config = dict(
    num_attention_heads=12,
    num_key_value_heads=12,
    rope_theta=1020.0,
    rope_fraction=0.5,
    attn_scale=0.261,
    init_std_qkv=0.0436,
    init_std_up=0.0436,
    optimizer='adamw',
    learning_rate=0.00374,
    weight_decay=0.059,
    max_grad_norm=1.0,
    train_tokens=169700000,
)
Each number is 128 + 24 x the weight over its row's rms, rounded and kept within 0 to 255. Layers, rows and columns count from 0. Numbers have three digits each. The size before them is the row's rms in percent of the matrix's.

# k: layer 14 attention key, 384x192, rms 0.118, rows 269-319, columns 128-191
# q: layer 14 attention query, 384x192, rms 0.117, rows 270-319, columns 128-191
# v: layer 14 attention value, 384x192, rms 0.113, rows 256-305, columns 128-191
# o: layer 14 attention output (transposed), 384x192, rms 0.112, rows 256-304, columns 128-191
k269 100:100081140136171134193152117156129111136124120153130142121153148126121127139119150175174117150168175103125111120120121096182104159109119106123143141122135103152139114144141150121121103174107099
q270 099:148171154131154142117129089143105146118108125127138151115120077187128145167160124125120105124116162158108146103167127111155141098125198123178117162159137142140142132113127141133148141123063121
k270 102:116117170096111127135181120149117120108108083133119169144163106112110140111107112107135140144100118105110076133161146089090155144118117084103126156090116120142160136106136128080104121145105062
q271 095:092103117125171147086170145106114137133092133125114191117129118151127107147108095083095099132086153102153133116094118112178077080097109148126142136129149139134126150140147109120133139098079106
k271 102:094152090114135143127140124123110107124128131093147102141131120129099121124145125138119143130147117153130107120117176168074086100169132123133115121164090137107129185139132087129081134182143108
q272 098:159087117104133110120120166113153154093147141100105098060096096117133117107166129130147154099124167147170110133166127166175088124107131135119075163125146122164158105099136155099116106114118113
k272 101:158140103145139125074155131138096110114081153132152085149099094109134165092163133125171126134120115095114127127149111146089142141164124100132122123103165100121106121126151096075118112159140160
q273 100:112119144154161077127119131134146136143135132114085113157122133130141147117088162085157115130132147120132141112141159099149147131125101114096124114111124130071100129106108101115135096184154111
k273 098:124149140104104120133152115140158131153168127155132158105152117139099094112110126107173103159126115105098156145134124076134111142113125130134154149126109102130088122114099126152152141100167127
q274 096:140173129117172169103141108098137137135096116156148163135122098163120113132153101138110122155154107103102125124150140092118133109117177128143123149118099116101113118097114112104098114097095087
k274 098:132112127147151136120132091112097124128082129163161151128115134128132175095143136092133152124132073122138045143126181101112081103137103128124134111127132136115132139132157162103117144124111127
q275 093:126116139084127116146146095139167128194114121100098135115180139132156144082114118114132149143126118122164123112155115130129115136121154155128143111097114078120127116111123115149144115128140164
k275 090:106153108124181157126115155131123139169137132092101150094101086125154102119130113127087098132111127146139112156111140133126115094119148126108148101143129136138135161167131151157114145141169156
q276 107:133122129111126116138122111129164116116099127090122105084087088114144131068118122125131135132142143112122092157131116091114154160138164173129146157116133149144087150128136147112097091119132134
k276 096:104073148163162088158151155119091167154117140161068155113106107101121132104095156135160134120125113093105127151157122131139123082143093132115110060130151130103122172089126138091117120164119146
q277 090:124151155118125146150136102170113155147162105130141139133092154091161132114121195120105107122127134131152116177161121105143073148091077130105143163144118106144148129096115123136149113136055147
k277 095:128099155127075133156130113077087124111112132139087123093152125131111156128103108116191151132117160130120108117125123140091133157093131126166126132104156110164155145146126154103136131119123141
q278 095:163135126150150149084093107130108139108133123084120118134124154123128102142146122130113124126131096116150119145123129135128115112139098166108134096119078144128142132134125160149091111130144112
k278 104:130151112132092126119130136143157155112130132136109152147121122117118115097104140124107146151132115150149089154104127167132135136097126198159137161140108126089173136113117097133153121106160128
q279 090:126101068117121106120141160129113121137127160127158112134152144155130158158141121075128146154110115130129155129110104177148098094139137100117123096139129118128124081191156148153085135107145037
k279 102:154166084106138127102123135174132160107156105114133144141127136145096104142155146129095093109172146173123189112092150155141171126144143146128162181188108150127137094130112113141123138094117131
q280 089:102151092142136112126098151136124118167155121100145150178133153114158121153131197101149098149111126110107105137123101129129109126114121189142127114176102111148104123129099123131101137129137123
k280 093:110130127086118143148141133128160125107163151108062092127117186120153129132092149116104093113151195168093178124110126125106140139117098119095150129147133121158147142114121151126148094118119146
q281 099:127126142118103115153131152164140131167122135135119131125128169094147133103097180122124118151172153120169173110088147145114134154128105124102127128149116132119114118122142128116126096184168127
k281 097:134132119104147081106123116128130128119137133115112125110152138169091164166121128150142080146124134138089159095074087113169134145149148149145123132164106137061111110126081127131157137099125113
q282 088:153105138129092077103112108154100086168116134091107169098165130175125160123128132161138140106091176127122128087094099150131131113100151154165123152135141108147119128115083112151123118133093132
k282 100:102113151074126114125174100165175138109141103116149134105172108087123138157101119119139098158112161126123106156123131071131112174152154145100126148131142060142128147099121132103120143143172144
q283 098:136109103107100085154141152128128143135136140095143125154148127162143169104151076100105155102059148120162138123131111128137090114115135141126087151103141114132129083110129107145133129135105079
k283 093:119127139144144157084138134156135179075125187094101130116125125116161111114140119124171105107147173085153146121102129162157144140156152114099135113194137104171092131163128105131135095153120131
q284 096:150117147162123135097131165128141122162158134126141112146097099088137180077150149102172160122142133073116146105118151106155108134108147137105090142118097101127136100132127149097130114124117133
k284 099:165155116074101125121125122119098092101121156099132085115112099117139128105148109158165156130141090080057133123170138144146152130148102115136150088133133119107097143077156101095142125154125152
q285 090:119089140083122141104153158163151096160132140094118131076099114126158147096121144081134133123131136122132123126138121126097107165095103160126142152122136086145125113127140148169107119139138148
k285 105:066137127135150114120159103133127131159121117130142110125147165131118159144114121114109120146095156133101162148108163111130118095142142154114094093131179142134117148108135111122136133159136113
q286 096:153131136108143152124136138165178139154100111126128125114112097133163122127073115139114132123130141130160139105126115124097121197129120142126107128086074124120146093083081109114122108170167195
k286 092:150148136146134126165169113181111125161159137113097129117153122136109130110120130119169133160146158112108128143072135091128104165096111127130126089110123084088151146142108133095132146134143098
q287 093:110161175149135069183129115110120099157155132127167165128153181126131128116104173165134121165105166103110113138117131103113122104131119136171132134121123139181110164118107114176122173121151127
k287 095:106080091140168106129124133136188120114148127147111158122140091134122119140106117160141141133124137107137155150127088066109153152131143132153116139136120151132129140125127167155141117126135160
v256 106:159091131148160139122077106138113153076118109158116158142108121142146130121105122116111078124118128125127167137098132162112081128109122154121090101152095155143127124103105132137126146120119125
o256 099:153136129143134114138181165130103166134149128116113158162093140131141118102139134126143111090113124096117159109099160115100155122104114115120098135097134145120159167073135123089091095097094121
v257 103:122068131092141056112140104161174118121145162128114063132114140106118137093125140116140136131129120113103091139105117075135108123150089129130159167118181123179095139134138136128120105147118105
o257 086:109118109113146154134144097121140142137132173143114147143146149101096136129102173147181117182112127129064129099141141164167102110144117125101134156118141108080128122136116145094114119101120128
v258 120:131127111081129094157145101148160096137113130143168099116115117127108129119149153131150160129222132105071108153159143071109116157156119106144164136158141095114123119095084101142171090163086105
o258 094:117156087105115111147140116178129099115139103143162146141117171088104111164159142149105122153123124097056109131142119163076108117108129112163164140140114142110146130141110120106167136152127122
v259 139:099142140169133126153101128134112144119116118118113150144148131130201144104092124151111094131086134088146161144155144141105201125097135145137136094129189110172130123119115137117119137126127178
o259 095:096122112120110111146123149131167102088132146121106164141152163173152128131138123207119091118132168125105122107127115143086104134141130105133127159118153078130094130124108138109140114141129120
v260 126:110081137128146158128103126118123133075133145137139129108153099135113119137119127159092157119150146150100119152121104125107129097120124132138102110125100117168135093135191138152160164130107113
o260 079:139160128145159140076094142130091151155132128150098175168170148133110115110107097138121186123128133144124159128068157131145153118124135104111103081121146103156097119119114125105134151148098187
v261 114:114165115109107102134140148110103103142123108193154081149128151160121110144144093128166127130154131124093136138162130085133079161159122096141102123146134105113120149151105141149160117138137094
o261 101:134131118131103102143121135111125123171134149129144100124132165109131104156182146112165124156152140108128132102113120132164129123159117115133113103153128122162119150131136106115161105161141160
v262 134:114204108124107139124129174112114126189097089169172108092096132165115154132124094144083122126113120130142160119133150075138152086154144105153147091116139127097118133102121132143129116120155123
o262 093:103095068161142118097148162151132124201143179141131119094127133161127148161143101135084088145096133137105117111150168114140119107146152106179096137109132126156139120156086149116089138107136118
v263 098:144120129169143152156084118124145128154118096111115156124142118151132128128133134142117111126105127087139147148118116193147160137097178149122159127104124069105127117115146128137087145105129172
o263 083:112144145150129125117109089148112099176110105164110143125153098149122189095142072154103118125100094107129145104096111130129141093133135126098132121100120148091141119102152108135167158135125117
v264 106:168133151128118131153147119169163128133158123151079159136170117101055136113130118173150133125195135099137113132166167095117146090141085107127136110136134166142141100109115127091153117176093130
o264 095:141184110116143097115126131142152139148131140116162129083111154114102150135115120126163116146127124126145139156129146136117140130121105149170127140140128142127118099141104137101113143141127088
v265 115:131068127121093126114097154157123107107157161136132107120115127186170111178137105167156160117152156165084130129130073145122129119143118109123078147154145168142126097153119135134128136123124094
o265 101:155097161119113164123124117118096101091138142080142125139089128136128116155126088088126137116115141148096132132162121150132129093111144126106147109108164140144129152129102128097062118129130156
v266 120:119194117148121117124099151134125147120098111152140162139156141169181142111146112131176130134113154122124145107126105142163148151140143106136139146145134118127119145145116134095156133068143132
o266 100:113114136120105142119086165123121123155146146150103144125118111065129161126159165130148134095132128109139108130111106178094058121127166153116138130135103146125131163117121123099131134148100106
v267 111:099202098102158135107152172105065145147084091110148129109119124133149119153136124091126108139117116143136126106139131128145127130146146096132165122123081140097144142095141131147137140101160116
o267 097:119129140104103180093137154141080092108102137095097144144108156123117136139104178101103144113113117119160161143186152124172129071135104101104146168131086158153130073157146127127155117105135125
v268 134:130192116153136104123149153116092156163131114124112112162164167098139143104126104132166118159063138083166151120130137120169113129136143111119117128114159127118120160075079106130111119127134129
o268 082:105140140129122084148102108165141141119146148125072123168128141120102106113134088117145102155097175118097141120142138166148114128145132151131132117109121117132130127103130140115057096093150138
v269 139:157063146148150110098156129130144091096148150129104108167095129155152098179182140097149165118170110178130088124105095143098126163099098129110112187126143122165138104148163129132079122147115134
o269 095:119091116130143148144146117151087139107121141138126174145121106125122112136152124118145139136171083146149102118131140156098093153129076155077118123180114110075123100121140135168109093116145127
v270 128:093082124119100121145087127140119117079118157108129125111152109156170138133116101143110144116138141126091139131119074136074110103112114143132122139164136150160150106157156143139175141097102130
o270 079:124155135128115113127103172116126122138154141099130146144150142160152109144140128114092166067147133122111123127118165118112129141167063116118118080127179121126140099105154159126177149128140133
v271 138:099098134106126116140135102180173120106126141132107121100148086124114162111108133138116141123172162105105103147149128082117142105151099133130154143124169094156093118110138121112145134157109128
o271 101:099108132075127120119159081144150130133135120149119131149133124143088170122141117124135158151118136099130126150178117082098107107095134129123136069103108153112107158175126125186144145104117148
v272 129:108198110129165124118155152118147153159106108145155134126129159097094110112088125129160092161109106144135157136135169109189140115164127131150155132101095126089113151140081129116125104123132141
o272 091:121157110099104109114128112112119109135110182112176131155110111109168090101129149138059133129143125123164131132122109145125131146150159160129133109126149120119108145079145124111149136161110108
v273 108:151045140123151089151108115122170104099134144120144130167103125104112115153112163132134104118139179137097110127129152103111140148132129135122075159148113106137129113149082124118124134140094135
o273 096:123147166132100135140102132113117122156106150122128187102143140088104097119124144116121115115150162145114089111171143160118105147093134136112101087110123135126122144100143112128082145103107141
v274 111:123159141127140121092154138081109156169147092152150091109096127158103129117110157103114128135058102113146103140134137104139106137132126108134082116110140114156117139103123152156133127175179111
o274 106:159128107110122111147079142122169158153138141120114110157107133121131151154143135136061104150131153126091124087106150118135099124141138100110136131148096148168122150107108112138122134125116100
v275 111:119161115176088166114084159120080168126109120117149172093141124183159134157105083132078101097108122132158143100111137147116188110105141145134146123120179138117143120143136110154156128120138138
o275 097:143139125121091120161122094125171134098126090084152177129150142185159110155104134144101148134132167103119172154111154149117130150122128125168135145140107098133125108150131140159134171131118124
v276 118:103150141187122174099091165130072126105124128104111149121143127176184124160127119136085152129125124134136154124139146172101197115124138121122109093154144131116137084097166128125120162112168152
o276 087:104138135110127132130146139101120097141165142130073157132123142155124146176116141146173140120116131122131119121121095077124140104113115112139075131188118145122088114135134093132087112148101171
v277 121:115134092098152092107149125132097116130103124156153145135124131160103081135134148111145126143127105162116134120117110150129104136125163154138192160116111101070103123119139137147083126134155106
o277 105:140128110162157104158148153076099097117103148151152141162128137131114100134128109124157167115086147124103119137112110171125129123146108110140159107102134120112111100175135085103097141106116106
v278 121:156124145120132109133136109148154098136135148107140109159064137154173138157178131113109154124143081185127116096103128129078170143114141150109161153147144128117131115136173077140097114139127125
o278 102:115128170129118171109136131152153173136124104125154142147137137139161133180157084125090131099135130155149131172137155121125141167138135124111122096155156119131080061146114083120121097076146131
v279 129:139132102154165132145116123128105093151107124111129134139096131139090107114153113130092154128146059129175167132117140191103126149123155188120162129141124077124138100088124096169084159102134143
o279 100:133144136159163123135093131173147118128153105137104101142101064147108144100134143154125134155137124142137154131108099177127166139115097150125134130170105133114128058060145153138144126093119127
v280 141:193046142115136088134107085172143083118119138147121155165093145175119111138167135144116132110151114149086125127091163159098118185113164146123166129156115101159136131103125076150083109153118116
o280 098:134076129159149118146114108136146106067071133185120095153139152128107147162105150123091080140104102154124131110117114126131129127103137120100156143155122117162154127141102106101095130155118102
v281 142:112095111165124150128156118143098134084124153128097095118147085141163147119128103142096146116126138141140123147084074105109102124112103103114142155112157127182120127155165131174126180143114123
o281 098:178123139158146102117155134145117159141108099146116157114120127132160122111122097173114185159152101113117131138104093161163115161147134146172082123152136083164149159178101131152129114096155144
v282 131:127166129141115108173141108126156139122122123146129108108170105119121145099117133160111131144180151115121149177151126058154148110140092108141172164128138089161111111135132113132171118151106143
o282 102:151109122165104131168111122136143117143118156115144180108130118098086116090108114158093127120153146123148137139121174121114116120121149140136168134107112150094147126118120135152118150124125138
v283 131:140085144153173095112177115138112102120132149128123135175105115118155106151141143117134122119118108146110155153111109155080170178101114135136110168143122109147126096092134128142073147116126154
o283 098:129138139165116120120129127158155096079114201136099122136101113099117126154123145149124168119135113158143138150146118091134137132083140086111126145140137088101115155111127113114149077127113171
v284 120:151115149098139115163171091122159136105135125125123110111132088114135149097139157126154153129204081145113134124132097114137074136136089109111208141132111143116110106128163123126164126148089131
o284 096:113136140110141155090157085142112110134107106166143105096151113106178142105146118145069160121135125138118166137111115154134124177086110137137135108106109151141130129136203157105117120138137114
v285 100:123141109086126096135154135131101145115163148162136114150140133162183140164143119159155124139100148141145124102133099087135139070149106123141078136141159173136142137151169141126151092111107123
o285 089:136123179115128144152087173120131145165140177137137147121113106136141125116142128148111146099160167142121091101079118108106113074137099116127132148144116127124149128165108130097120109105142141
v286 114:121189127109140096116185127101115129143125087122134078125073130084086127095105153103131114137136123121134128148159141090127140153136089127126189152093095133086099130085096130142090137164138114
o286 096:103122124168166120138147118162099131122143148145139131112100121091124127096173113173096125150141120138087103139126171157129129115150140102125122110103114105106104132124154128110139071171165141
v287 133:156166141139138163131081114118107177119119105157122140114177124146130163092093126132125099127131150106129147134113154135177121107123137153128148118108121096120127153144103132138135132105125113
o287 097:118116171156159125130119143102156157115129159143100142154158119135114122105110096188170139091137133095164148118123105144105166132156143150139132159094110133131137148100180147156135153096127134
q288 087:101091096112117123121144172179075159119124137100133150118134108155091094159107132102112161185166150097119155146109101128083087103169128074121115160140147143141128156103158129113126145152097141
k288 075:136138148113108087154157164105106138154146123111148090112137144107159095153133119165122144113085146166122122173145171130109112129152111138148122135135173158188105155148155152166149077124153097
q289 104:127128139107106094114122140132125121128111118119177126092121113165116139100122155099135102098129101097128099101118094124132085117135113111180125181130116145129142108073123148132120138099132141
k289 098:161072129108139105117112130129129140115122138187108117122126133134142104144109167127113186107163138103097113082144063149148130123186111112158121156077161150126141066132113132150163110151065075
q290 072:158131125140148120154131134157122129141094156080132126138107117145115125137096140144110158189178201143122087141130147114095098080175144130092100142128144138118134175128154133093107149116135108
k290 069:100146115104106116127078137189132126136147121134107154067136117079116119158092064132112129111161147111144164119128116122112138096160092135120171168135126162174157150129106125120108139133161141
q291 106:102110127104115094098152144171121141103132134128154145097151068152093129143109155107125109150138142107121100134077112099104087104142101097156132164149149175130141155112131184149159148150141154
k291 106:135095125115117098122117129114142099175144135162154097124158130148132126111094150139099138127110118129108131124143081139172122125132153132172103130116139174111147095188100136146170122135092109
q292 095:138112123141160079087107138107123116063165159129120134123151102134091152116107169113129152159129139148141125151091085108152092100143094118161118173159153119145125167122114147125153097129106109
k292 083:118165123093135145100095131106105113149134147151125160117107126146140130118117124117138096132101154186115155131145108160147155127119179105202120135146163100098142118121107149137137114121091147
q293 100:157149123148158173129153136104117122162162096137070116163112159113172133146136134141099098108099070118140176115124177155128185173113144116101150112146133090161144106133161108140116110122096153
k293 097:118132145138123164139147128103127176114149093099098125150164110117134155147157121132126130154127099120135071133135185097120119123119085099068113109129113120124083164081158170093097133153155187
q294 086:117111144134133157119121126139088124086159175127079117155169143139199170109128111134116154093123157162128128122104119159165135130126134113114126163135149101150126139129176111144097090130109134
k294 082:131147145119129162108112160123149157121147115136079130137170156130143121148157066131143076159099138154154118121135154076139126062118116118109092164117124105130116147099148135144081117131150168
q295 111:134163115156129135110113109098124153172153080117110105154091155139167132148159131126118110117106078153121193091123188149127194133131177143097145104152133101142117097153150105123119134116113142
k295 100:134107127138109114143139113140143161089106086124125110111109126113104141121145139129156129129128090105138100126141153112088117123122102144042160109122135152133141183124159112101122134119155117
q296 106:094099113123099123140156137141129137107100159116166147101125102098125088135104134118110123119134125154140106138144062094106043155109132127169107153103092143091133107122107155136138162142115060
k296 100:102142101138110134103114124148115106138122164158115120158164130131118140104129125144112150106155153147111111163138078167136102123141126119176125167145114117125151087165108125180161188122166080
q297 115:123128136114143157133135125100116136133114197161122112098121146089139128137120103127137148114162129156127072170145125103151072115129099145120139126071125128152127153144123122177075144145147099
k297 106:109176138153124157112100171096088145134113145100123188158144140111183106115169071138118126139142147124181158145113156115146133091087139109157140169125121119133140121101134129157098117124099164
q298 097:126170098175142138122104096123137116107132137112095136194129116136134130165143138106118177123133104120120104124127137127131147098152099100094092072189147111157152120099177143115082089107101108
k298 091:113130110121137132125127162099138180123178095135139144107149142117127093111135101138148125094105179115151146105143125114106132187156150114083134133139132134134112125111131155105115121145113114
q299 108:153124111183113136130114131120110102168129119140164132121130132159172139126119134146109137091106130128134159163133116145094143158078126096143134139166129098124154100121136154165142135117137145
k299 111:184094134185183110151134124153162123114168135115133091117147132131140117124146136147131105134141141120098137123114167077124126080139114126126114144147095128163130125111143119102179127131163132
q300 108:142075108147110116160152117098147133175110124135132131135169128113114170157109124159132166099122125109168116132136115170070129155116139086150169122115128104123145151147147167096159138141173150
k300 109:165163130114106128141112099124167135123151169112138114088120118136096106165198122123155118162158091148123135103141118106120124094125114117096114080147096108129106117111137113117110148151133126
q301 102:130150110145146125125092156096106157120109124140130141141145112146149123145137152134115082116166118172149138148103134134110124115050091112116158135146130186119157135152119143114094101128118107
k301 099:117086151172137103157074138135081123104143123126159158127140189132121135128150090100112120148144101137116149128120168129108136127116133118131154155117099098148161115141142143103076141105143119
q302 105:099149154124126136110076164134078089129140153129080134167111113153141120104096109112121115096099122143114115104091138129121162112134138131089147128138095109149097097081169119130132130112138098
k302 104:099101107145150110129152146128125143112152143131146137114139080121128119116133153115167125079154071136108134116165162145142115183142138114101138121116099113111172164169154134130143094093138107
q303 103:123179158137135110120113143123142119153157093133143119124124147162120113131106182132112090125101150093130184165122146086119142175131107143148118120120160160155147080156108186110138146133151111
k303 103:142077119148097103100127123147133093140166117129154061136130117134086117131157160121131117172158100169120121122116161097161133124130098127105148093159102119134148167169128113139095145124169100
q304 103:106114139131100149138156149132131120139148160109129168129124118117095162146164110116118145100106115138130136100157145148093112155109157094117121129129121133090095114137189073120126151140154125
k304 101:113135100153101147148115095148102116124138143176107179175131153096140141143133133124143148132120134153129179133145103135118099133134115163110141138106088072148083154142124142164109134139107117
q305 103:124117136092115100140109118119116133182104121077130152121083123143092120149118132104140090126115151088115131114139126104133115157101126133170159170103145155115128158134102127134126104154115100
k305 110:178107089094137135138171050095120067184122118153114109154092152155137173146138146136165130126110146116149136093133070168114134114131141131149134137147139145124118132163096123135128149117111142
q306 095:145108115116168141186130131118175139140168123089124137136122118150113157128152133103177106171117147146115147133139142104099111088102125143124111159098153142105110176142119148120130106148135115
k306 101:148091140129126161130159117111088137086148151133132161137065127124142137130128120137104141157132154141087145148135129169133091141150160169114155113147120161161122149127069124113121151141131079
q307 105:126136113098141157141141099079135176105117115172110105094120112102137147123160154085126061151156116137065101136127153118107103120109120106132106111129116114121176126101137178135133125165142130
k307 097:156062109138207173123068129158121147120094120122144153129146127180155086118113101120100147167126147142124106145138139132117117111111094104113110135180120136181173100150120150116105099142116160
q308 096:095123114090119138127153162121138138088149112177130094135142147091111151122140167129170110167153123124130143111151163120127138170172108114124109154121163091198124120105125154104139120110160136
k308 095:073107122095097143095091126102103118130159129124135121162120100091119159160168170098155145155131138158154089147159135125165111094106101118133105097104160148123145154142147150138087120122137147
q309 107:146136108099162148152161114096139145139126086123133114103123125143110118127165122141126140143183135117093114176139137099122098151120129163188142128081131125112133145179135157143122109144125135
k309 105:132137152126143151113110087100110106133147119089150147162107124162139128102128125115115156172159093142136121122100146109170121070119127153169100152132160168139136109128182147132133132088093125
q310 103:137114139144136099122136110148100135151118172142120155144117135138121107100153142110120144152147139089145115089145116132094125123149176130139084120138147131145115128108137121091182121178113137
k310 113:160090120113176125078117091127161094150118125127121095110127123112113124121099116135147132085151132137154108090132149154119146118112138132141146124109166131145167096193138135135151138123170100
q311 103:148117139161146175145149075161109131163128139129123101152120139114150112116166119150116133082145116141135106109105143164143147096128129115074093103171105139101155098135119109162133102109158139
k311 113:170115130187130144090158133168137125106113116087112147115108146165079079131099120163112150134167158094114101157124145132098157130155138117084132137120114073113131113120117151092133143151137110
q312 100:112067132117095152125120095144132150145143129121136138159157099130090097155129119127102146157120103137124132113143138158113121107122164143117115135116154181084120113119189162103118152155149120
k312 110:105145115111108150141135135083114118133117105102138119170175135092147127171188139160099137133145134162142177090162141147114148130138119102142132118116121134133120102166130121168170166173139111
q313 103:102122131124132128153111160108136125187116097128085111076127155158142126146073157166162129120138166176117135129146150122122141115164116140139136150147119173111141167126066131103133121125141165
k313 103:130100106078120123088171126145148139118125125088122094129093143114124134148119152125152108166118120126113108123113108095146130131120147125147135098165111140087159117122110137109117099132115115
q314 104:118103126118150152147117122098123117112131127154118130091124180106183098096147121132132201129161095168153163125125105127077107095168130146119141101100133180149104122159114112115128163098115126
k314 108:108191089123089110103072150108129173109079146131110125119102135127141131133153106112146141162130150117131120150137118161124104113102128121140097104113093181114114115077139136107126117106127141
q315 101:098120148066127118120101171178087130121136146132135112160094100112128101135085146090124137155087139144115094095118149147105150130159128164101129153144141144109119145141084150103128125123125133
k315 107:103114133087116122111170126096095104144113118130110086147117139135122104134104149138153154132114129110134103060140112138088117144124121102114113145134125105076149150100098157111118100139121133
q316 104:141155094173131114137162151113121132110159127082093130153133170167176209124163122145122129109125177127146136125121088086127148119126114110124117166131128115099126145153111122104174117130108100
k316 104:179133139128122134114123128164171148136150123090106111095122108143072116132117124134130087091134104133127069130084092126190127145126135159106162127131119130129124145164165117121129144090148125
q317 099:102128130114154095133113163197119102140107140098149109165152097139144189104050155143150127151100139133168119123112113171128116129130150088093141148143138091065113171092140131119133133116125130
k317 097:096098143084098135108180174104127182115130129124144135130112110098109114124107120121160145102133096096107135102179114146099106184148181114110127106087152113144170162143117086139168092188139087
q318 106:140143131137166165110094116097114130092123122145131105138118176145131141106163134112123098101108125148120140141116180114127131142099131125101106091174108095121136126089166108128105149103119114
k318 100:149154120145120133157098160183134152085147129173142136164192134143123147148162128132128119122130155123099163153114150154134133110124119077104119111174116078163150142133108132135122138121143147
q319 096:110134129138078094114127142157106129108121121143116116074147098130136116096131127130158119098123151119137079113171124100164120112130147116145141138162138126094149104101104163125170088107138153
k319 101:148108153132164116118116114135184121115100123114113109105121153160149100148115124122180100121120133119096132133144139065133119143160086096130106100143107108134125155150120144069114113110088131
v288 116:150137152105119071121173100140085105129105108135108160140127158118146132127147128104070129152127080125121129093108125184119184127119136129110146077137132118123124104134140081109089113108120142
o288 104:106144085120143117113098170128113054129103147132127068109149164147126148154087164140153170111149108131111122127135129132137114157109183139097087112125152098097126176165153142128108109090131129
v289 105:092140111102161143114126109135098155101126127182163115130157100094117101152143099141163131114143080129096120153125109070099065113112123106166156167127128124134133125165166177146161157135093147
o289 102:096131133158117151123133135133155123110172112115110141108112131139139168133096123127091110103157157119165120131142106108114123160116175149124136099158124131151190147123135115120186084142151106
v290 092:133125154086077115141104140144153140134107122110157139149103120123164122139140084146137168105172115137102089125145109095144151124077110113136180141079104144137136130146199113103107078096124115
o290 103:146102103136109106150099106153099101147118126140125086083143087136101114120120124114135158155125117134167132130155163145125078135138146130131099113115131158143156134144089130129136152095079114
v291 085:144167101136107146084163142140128126090123134130134124132119093122117104152093196101120185109176140130144150143146127129173130159127093129139086129136131086165118106153121172141152141101158118
o291 102:104128140137111116146134130111145175117121127135141117126182116170164115112125149134129131108109121147105132138100103098130136102170134128114165158152143154142111179132129102179150098099086094
v292 082:107112157084122180106072089119181098155137126160092127123142158155101103103118125137074132115122160146112145116150096116172113102176135106116124101082138117130120129107146164130154136158154096
o292 101:154095153143137131101166122131171184096183150125129099155132148123105167148131124151121144125138123085148145147102138129125118086102146144149129097098118119140105160097138118127120149132121105
v293 086:092158108121113117162108122098106139097143097120126114092086110157149113112151131118168099127147136150129128123123129150129104178117166104124159132142153110075138157115131170145133129121098135
o293 108:148151127132144113125114126153126118076125134090107091117112127117104143140145116144128141160117160079153175119086135098126109137153101133110121168190096076143142142148084132107158126080162155
v294 095:146131104132143149089154137128131138087141115157151115147121125100168100152147113141095149109159060158158144127159175125099094126141112147154185162147143161151141111184163157138103121105170137
o294 104:153112113115146132154097146111160111138111112109117105155093161124100129131093193118110139126130133159156148145155106123146148098134108157155170156129104091154102141163133155117152171089096122
v295 090:099143099123169137115122129129137121134108137139145121097110135124116127163095144122140143094158131136138078152117153101151133140150095117126099121129123098137088120088119124150173129166153115
o295 099:147108149106130164141125111150098110157155070066098145149098118117135149102167118089116108104152103114150137115111118083113158123151107166124093121152130154118152121138121134131118072117139115
v296 093:111108124131168123150100093136080140126057138129120156139138155148125157128088123130100116100172100098111162137095125161121115101135176162119100114095136125148096163074120169141151126106131132
o296 103:162150141122175100128148139132134168159107131131122137107154106100120072132167150094131093122109159156126099130153121172155144103125104174143102100167111133093102158128144165090147149157147135
v297 101:156194139076113108146133141121118141102139107122126108166106141154143141133158120110160096130111092110138143107132143086159143085113140101136143142139141168118138137148165164105082065077111118
o297 108:112148157102139136127117094115113140160086132123100117139142132148110126104151132143144133165141119106108123147158134113124115091173112102136108116126119142123097101098097140133106122122127138
v298 086:144133141068153093118122104126152073131106116118159146128109104151135113132143115122096124126124076136134123122157132126122172119194165122136133147132094161091103118082112106117155114104157082
o298 100:129132152154084137108115160102170104166144109135139142156064155124132097126134129149113110156125166088153111114117126155139152145129103181141116123090162186109121127152134124104122128106119104
v299 092:116151102114168156115134146142106165097136138142157140121159113086105123189063148125153131128094109141148121139103094155103115144106069108160130201145105110179168118135132165147141141061104121
o299 108:138108130152120086128060126135092126161155085113120113130109090150167108151131111153140092129091146086144179147093147149134159130160125107118162108127106124129140128148120108111121118066157095
v300 100:141132168169127112102094142109104137127152117128100113121158144153174144095132085118141104133107146151164126102133136125119123141155116126119132107148148137074136109122150102094115108098111117
o300 101:111136125116109105171089130112137160124176151123113138154115141173145129109119138168152104121117152117110079114101174151097122110123104113130145087072173118127143154128138145141139140136151121
v301 085:122119134117122125120124078143101132116124159124137158121156116150151158141144162123155128137197074106155154114098140079132115133156093116126128166152117131160097140104148112139095161119119144
o301 107:152156114083167149173179099101158118094169112125158162135141101139145095153159121121176138112071125118164135127130128141099090162129127100109173112115150142151132164112117098126130148120119149
v302 106:141146141175106127123101109096140116145124100091103127131112109131187170107124132110132105126105142117144158129107130187108138107097131141090165127114135140103105161148108110123147119151093132
o302 099:071125122144111150139116118140139127103176122132109170133177150121145147115091104120138089124147126110128174113121138148118105148128125076172142130153117116107109140122129126148176161136146109
v303 103:145093110113208120107128108110121137139099136120118132119134164094124105153146148121109157121156119088120094139103145110113115124129115131134123092116140078184097136109073094159166093145098157
o303 103:099116159086116135162151134098165109099108106151129126174135123138112142068123153082134115144141154121120207119173130164146139146155121128125091118106152151141181133135108179075152126118129143
v304 087:124134091108164097116135125170101156108122124130138153172118108148173173147135137129118135149142093136139149125114117174120131186123112129140128122191123113139142097077130115152121159089102132
o304 095:121143079109147134117136141117112136098148126102125114093179118120115173128136151109161122129121146129089145103158164112118143102137147169119143118138098126125086080101125087105099122086121125
v305 096:149127114101114111117148102178104093074086158156152118155110106154182137107142122143093160105149133153125139106145132103107133193118106108139135137120132107155126105084126115127103147103126148